Weights of a small transformer language model: vocabulary 8192.
Each number is 500 + 25 x the weight over its row's rms, rounded and kept within 0 to 999. Layers, rows and columns count from 0. Numbers have three digits each. The size before them is the row's rms in percent of the matrix's.

# layer 5 MLP down, 768x3072, rms 0.0231, rows 648-715, columns 96-191
104:505492452548530497479448486491509587528506474481492487485496458560488505536521460476479505502512508491499491501526496478516522518497460460533486478533545495501491476497536506525482497527513506495522465525521483486516483500514519553468514578546553522461479524504493539497482515513516488490
098:489488502533518470468486513496494513481510486496513509490510515509512504538467497525506492508530498514480512465540475552457500477483512496536498495480499484500519487491470502461531472517512488502499464498509506518493525531464499521495479471506500470479511501525502500494485479500485497531
104:480538524523512471542514487498498481476511491457482503527501489522490531442512555491501503509463479469524473476498473474496490522488530495474502473477498493518518524498505474528546554496492519479480494483494465449510487487457488479528529502463548530481494473464549537513462488449467521496
102:480520508479531479540503485510493489527452504522457490526469450525520499495502507483490444424486497475480552508503462485445487517555527513489516495483479465491474469525532509516474492523520493521501527515543505482472513522523488467486538479530516475504509501514472535490490490532471495509
104:490449455464512467495506505504474507517533466532532490469537485485498512445497476514494491484507503455520459480476498510524513494526507520493467506490554520532509548483496501521483455546520502501519528457510456507504538525531533465477484520507577545492459549449500474471528501496471471497
101:486511498493492493531490527508501520492484506496526509504488474509483482527527495450543478513515492500494534497464517476468531532504467518491481548497495499481524481472512507479492480485513458520518503479500515533483470477497482483460494528501491515514510512526468478486479472505480485556
104:491531557490510523519501514500471506512469495469490497491534495501505481513492548521487503497558547529483545481486489472525496492495508460502507515483523522473519534482473480513470543525521476462520539513459506484529521510484493475462495497505499454519513495447487525526474543472512482477
101:502484471526548512486465517514475506524474488552526489442493492479492501523515512517540528518506522510522510522509506528465458517489484495520486494486543498474493474512547501510493494482504488466489519505511521475463435478537525492503514477469491449516521520532510556518466513500500493480
101:516492484541520453480498533477509520519486506485467471573521524518527497500498518511478463515490478456508530538514462513516468501485496476474500496512506484479495470462488492517505467552507515483539482470464531498477506478504469512513490483469496520500477443471459501486494503483507482554
097:501493518541488531473540522527493471534467538501526522462524520534555463484486501482509513515528528506503518464546485470521505518456495522495529543496477474547507528526515484497526484538495512546474471459488464514536457465522532494477519500491520504512550474521455479510550488475491549491
103:411475481513514491521492486520510480512447461518495496549509476487515465499525498517530484485485492485484495544474505464485496490482527515501507528505476468515467496492490469513512538480502436530493534468498497472518522515496525549484479467496494500467479505461518495497472461501481490510
100:536509498542508526525488535490529504477492516502511514514521454535488548452433438518532489554516514498507491498530481487520497516494482514493462498490537503491517519487522480500481507534499551512476489468504483464442474522480504481509516485517532543489502495499498519519514522519503517474
098:483515488516504506502489491445472477507437522516474468545516534511526494489441484517514492527463460483488438533487509495554475443496466424520504485514519477516504507462508493532501509503478522502486507535493503539434500507520537494477494469517452445487499491521459522514515508495511533485
101:498503528479535510505519494490490523494482490524478520491502506514505491491511505474524519509473467498495489500479486538516488491467476450486531502520507537486446507518491486476500554469473471489516524503487472533510484513516493525426485476479559518548477494515521497551495531480498500525
098:514539473497532504527459507482494473545478487479516476507490490492532525537451516459506454467531500505504499513498503530464502484550554490458495506510517460487472509513518488525513513493520502546484457505516499525503468498510533525542505490513479524547469483469522441492505487521483501524
098:546465491515515501495487518490513526524551516467525495494471512465492519487498498524541501525491529527523525499515509521494526513537541524488480572455511493465522509511526538503476471488483517473510461507455466481511485538520544500498471495493495501516486517512486508509509476508490504499
099:510516479522475531490503469507533502466472542518476481498506480505492498524522514473514491509554513464540511527480518526475497472516495569503484454511550465471453507550525540485458482533487481471519471495512487447572519538455515490505513528513499446488525493504483526502471529477510503488
097:487514508471506505509502486528477502488517515495503507491514498527514509515533490460505474501514495474471526528500484477460516530509504480496485495546526482513508482472503500481534523503492488491485503523491502536522491468469500502506486546526494551474477485506455470513535466481497518518
099:480526495482506546505521501462499511472515539514513494495454482492491450490487522510555526478540520485519505482537525506503487540500517523486532501550506493456502483487503523518523525510486491500487509487486493509501530504535502491488531541469503491465485487494535525448502494449472482468
101:526520495473500509516488534518485528469488502477502525483495512529474532484463530506545520523487499447516519528504526488497498475496488515493482487507522514499506495504499501492513447497498523429497473512536536512476444498536507472537482507495542482491559518492478524471499512496501525538
100:490453492461523496491513514511498485538476538506503523506498512484513534462535505480510486471545496509512491455513510483481555517487529507484491460509522480476513538501489420506526488502437475442501512461494456548466490511513555469470510427511470485498490480498507528494526443523518484503
101:508483479536476536507503499494511526462489481510494502471525483515508461491466497496529525493488449510535467503514490478491535496501553507516486479487502490493530475512490453485506513517464543462441504520511462504516512508497520492504508513554524468508484488482513495515547492491476550493
098:494492519502488484484521484471501549494532522457513523480518472548487534473474493496546541503495500529508485494495493523491500479543477492472495445545498529486484520457518529440452484467496530514502505489472509513503461460461503486514453489521499444530478467521499457470514503507479546495
108:450492472517510453461528496525511500498495516498511494505483520488487530503521454479493445541492449472512483500502486469501527484456478551487505478509533518520506523495482504486489502497472508484523542492476520538544498493494549475485511476498537480530529509501473487483508502505502550469
100:453475491523514481527487521515470478507498470504497479495535519496496502495524539518478525522535483488528507490476504463489514489516527524486485533580482506536456460479525514530511525456491471526497529476500513488487472463470518504524447537527543510520541522534506476517508497512499485464
099:470499509531481467509479483484491484532497499520472474480514467499483503516533484507550460493555482520491544517473529481490526465520475461502533477491509494481473507483523529512498501513511463516533505496484558504464539524529521491548504510508492471521510460485502468521511505504497527482
102:472496469496547517460499506495513494414496492513513510499491502490455509498572511458484519529483514505508457536532503505512500538521503498526507495515450521489512467511487517459451513501480509548516518506487488484457482460511465456481481484500499515506487507489472494515471522538478494500
100:511497511531578472487503481528518481497500514462513463483485497495540550503454510501531469532500528492454485484457482430504481456474519478460512472455505525483456519527499515480498464575509535469508525506499484550534441483523511540516496512489488484501523531486504514522534482493443476487
101:463503505497516451461478571463477525476505488483504527552527500512478546494492467522529515525488528487479483550504519505497480479517518559556458509535473502521541500466515532487495529489522530513507489506474471463466513463502482499472474560474542527507522510477481504526507514437512488507
100:470490541478473485498511493475492507526510519479481481481506472523498525525496520476499513493483528469471513512539486514537527476470474555534457521481535466507524540539470494500536502505493522494525562519495494462542463509484510540525481468497486494524526562488493510515516489486552511502
104:473534465532477487487528545497486486492480506481538522496466508529452486498535514481485531507494512480499537542493489528501480523515498551504460529477493486481508506510469522492499534500549516518489543469480511507471530474522519467524446499490500473441507518496525509497438492481479473481
101:516481480512508489510518517463466414541511505470509495460475471478491493494467488516441516508525508501466493521482496533505500503486519552503487481505521478511490490499468485505443476478505491497490465492467491517488484497507533520486484507510488532499502533485534510504500548487505515467
096:498477566497494502566492499469487476501485481491511466529482518470484523514522533514466475514491511499514506484492493483509492504529508531500481485499480523496480499485481474537502475524502533470497505543490498448508487480471494499507507489521508506522506507508520494486523504510515510500
096:505520520477458519502501500515492523452496531495451529472525465466488492464518467507504529511486483504502448448507503514498511508470486551503491515475478556448507517480473478521535423458500539470490514503504536490493546512437475488472473454472478487484499492501488460485484522475514510536
100:517485488497496527501564457515506476493495530510517504485501507460492493460504483497480503482526475501478534485509486486509540483483535531493488536488493486504512521488494514477494475489461542537497555493466474473479481476509484494540460503477520492482468448525570458510518517485552502486
099:513515518530542526495502478471520527553510531520525533510533464538533505509511525487552479520490522475485517495498479475518510476534511482469527523523488536533451493509475518445519465489482519468449538507467494486487471518500459484519503564481506511491504505475528475503501528460471526498
100:489458522495483500496474533526459491534528498506511505491462513449488497448521497507481477507547519532517446545521538447539521522492522520534517532514479486473489481465469482488486525477508474486501450504488508474419527545532478456518460525486516522468519471516522519457506518520506485499
098:480501544509481519519496524445496496509482511453461467502541519514522501469527454523564461479505497517502484498484496481525495544468482507484514527494509484511446502488515486526442483519446479537490492552473522489480483456506502517518532520512469476500506513517512533474482549491498484486
099:492498482496525497441478498520516529508492495512462488470507490496498501533509554471501466515528544484506517505465511528495518467517468528532559472482476510472483497480488506460501506480495509566498522541494487498486503505481506502516494518477493514527499481474515557463518494526533523540
097:489506514502473473463521536510464506543494516489518503518491501505510512503494494488518541450526485483504490541506517472520507470498488484491515492531477507469543491534496495515497546519529486494469498483487556516522510440503524491498466490499508497490442499492485514477475468450492492507
101:455475493484490508542436500471500490535538559494488509454502498495499526502519503535524540501467487462426481528476538487517498491483517510520529525489480545513481468502456512478518540496507501488464475537510471487481499449513493484517503444514547529444509527506535518511497529495532489524
099:513518510503453474488480459518523523512517550495538479486536529479522520515514516500494462509508508471487494491450491509539516503474482536512483507504483480517523510527519471497513506535500513483491477473501539524546493505481524524471469459509468509534440488501490525513466475477520527521
100:523556514501507504564512533497497481486475479535505472494486499459493479487461516521446559451509500477500543501517521507479483503469470530540490507515513504482463495486485514534521515522507539529479538498531530486502486509483490527511474495465554495489543480495509490455554528502511484523
100:485502469509532495498497527476508499489480478483533488539486495525497523461528501498563489508495518484509461505501488533462512506460531509497468505488507499524479514569476527509523488520516523524484527496507534506469521505519520467484499468508467496544544480458520534479470533476510493511
103:515530508482458484513517480513489519473501524521485508500486526475458531532526510511489493554464485520482497491483514529487485461495517496493485488496481472482472511532491433544489528475510496461531520488525530520471498509519485469492493499504507514484493510503485520515466507494512522483
099:512446482454472501462503486505491497485498506490503507488558506518475498482519541504497502487503492498527495487485517500452549495466515518503485485490500469492477526478479497469490457471512519525501508512533469512484515503477524465474520463494522496498433504503473521539523545509519544496
101:461498476468499510458489506489517482507502558487512453477487441485501488520492502493514487479516502496531503495479459531449543472580544491511502472521517456500503446477536492510503476486533530468530499486502447496457502519533457462514548553499515505526502469536482437514536525481468477504
098:531491482529524501466477498505460473512510548492498500503480464509536488540507476505483534471453445497493493447453502470497489523516499482502515503503548477493493487502519510476491466462515540480522520463510482517522525469472504528481493496437476426489510516520486497523489491494506509503
099:512489458518512479543511470511501507510479475481463521513490527506520469495497528534546511474491509534480488486523552529521497521514520550457525489505503487482500506473504509494548498522481525472471492469518525483483486538484483505494500479524480449495498488487537489450489503527536529530
102:450483526484528487526474479497541513493490489510509466445465499507450517475527487454553521522537518477496476496471475458498486464511500502554509486491490499476527508485515466504485486570459469527496520494498476464534516487458519528509540519521504497526505494498489489478487505487493457515
103:498442501510510488521471496491500457489483520516524487495509535461485525465461517494472500526505451525495542474446502456468527497487514486475490460475534485511507518461490484457538460486510528457507487473518514493521491509512486474519489463500483497486543523551493470470504466503498522492
099:482493497488527486499515477524479472531499500526494467522477436484467513482509522521486472490521534480542537470522536529540528573502510494540452519528476558506452523519521491523495520414503482454526491507515508491501494454506505493512515537481533554455511479487516510523487499501527516517
104:485516493472473491517486516491512495482524438492516511509495514489506471542525474514546532490509493466510522511485516510502527520495523490490540471480497480492494531539518510538495538524505483538522498521473493504513518501508504475523499458487485448521533537500508479508492537535521517500
098:493526484524516458543475486492470490508523518500538527490468496523505532543514474465479512526443514497465505477499514507488480508508517520502482532484518502517533479489517525532488498517529490490514532492536482541559465503449535493543512457467476481518486510520504489516501488509508462500
100:496515503517500504477516544492500474458509544504534534509504477506479471536465522520473492516506455494475478514501469455468522526454524533458497502503498488477485492464507460491536538488523518518469469502464497531488446510507530483513523501506482510529476475536496506519506494516515518472
100:506526487512532480512509492506500533490512480529451502465474544499483549471520503475497468441542518506490503471513496458473480480546490494505475513504450481500494456510498527563464496517500521473490483514515523457445524531502478481521448486511488514496520460475481501489537484535521504479
099:507489525479517490515520519493534509473502481509506514476505488488504478500506471507490541503466495552531451494481508554508484485464529488487519502514514523554519500490468530490535462553564471425462486482501481487504467484515482547537487545514507534429482528524529534507519521501490473528
102:489521501507489506515463521505538478479479511456541500487458535524449535472558535500467559497499462517495466473527489513508500483494540540490473494526500519508503471541446496489488510503497515492502492507490549422481492530520489493516517513509513459491529587499492474475503466503497518477
098:495453509502515480504470526449507492533504509511497491481468509486519503572485489494495479497533488527499487506500495515485493456501517522455503479499490455515488493486527512504442536489494512464518516480457463477457504487526476514489529501501493499521491463534447508497505516491499509513
098:504514505487537477484488429479512476489506494494464461496503511502520495522480510457508450500462501538505505540489512482491482516508516515450467508490470463550488499494518508461527502531488499485509522468473508488497525497526476503527520519507475528505514513525495531486541477518501500522
101:500499512533522482543500517482485499513495505467490483503560487468517486478484533510446452467471496490477555527498474524508489505484533521487497519514482479497519489489517537470524531476515539456521519494505490501521476539466495535465445496497480483536457541451525504490511523492526518531
099:462517490464530453531483490507510471485500527484473519508535539551486538487474501478476484477490463481515472524498480475509503501509482487488502481518484479513474467524464477533534479476478497527517470511503490536500509462540487528492522524535510474500516472482538490534516520522478441547
102:544457451486522495534489485462514475500529467500502489526502472529514541528497528512468496502527481536492494507538495511503515509513475483500505548497515517521490493538514518567511514520472480505496504470478506519501566486476534534493529508520467529511459512471514487516508509507491488521
103:512492521474494481518470479517470481515520502500484512539494513526528558483513463482494513534519500513546483501490546515489520490495485475490512481493489547499522492511509530536500468493475461506530488498519496486502497493432494523564545552512512507470543497501498481477511471532499519519
102:520462482513518492495537509473533500512494502501502487562473484512484510486475488506502496440516513494498536491496507549510535545506526473524480506484454527458476482533478551503493469452458475449497500504475499486525473500532511524522503505487532498466490476511509508550501539501495448518
099:510526520474498486506505556505533532488477504539525452504443530531486492499522525463516499452527473486474493497486479470489489514478501522522530480458546465497483464484507542501484527473526478497489488474466482548475514517491475522511491456527481512472486523532462497475459523509533527516
096:482492481532513494484472500497510499503511505491504475489498478474510500499517481528531527505515493562502469497534515501494506463506479508526481502525488499491503506437492493489499482500499449535519516531528487522516497506519506516499480511507491528472518541501489508466475523529502507519
098:485472493542493543468481512473476522471517475472474506488530462512535524455533473531473517485516512518486462508544501571490490542499530483529522535569514519529535500494499551488525501513489448494431516502502478480518526527529566512509491510509501575550547499508561526495514494506527471471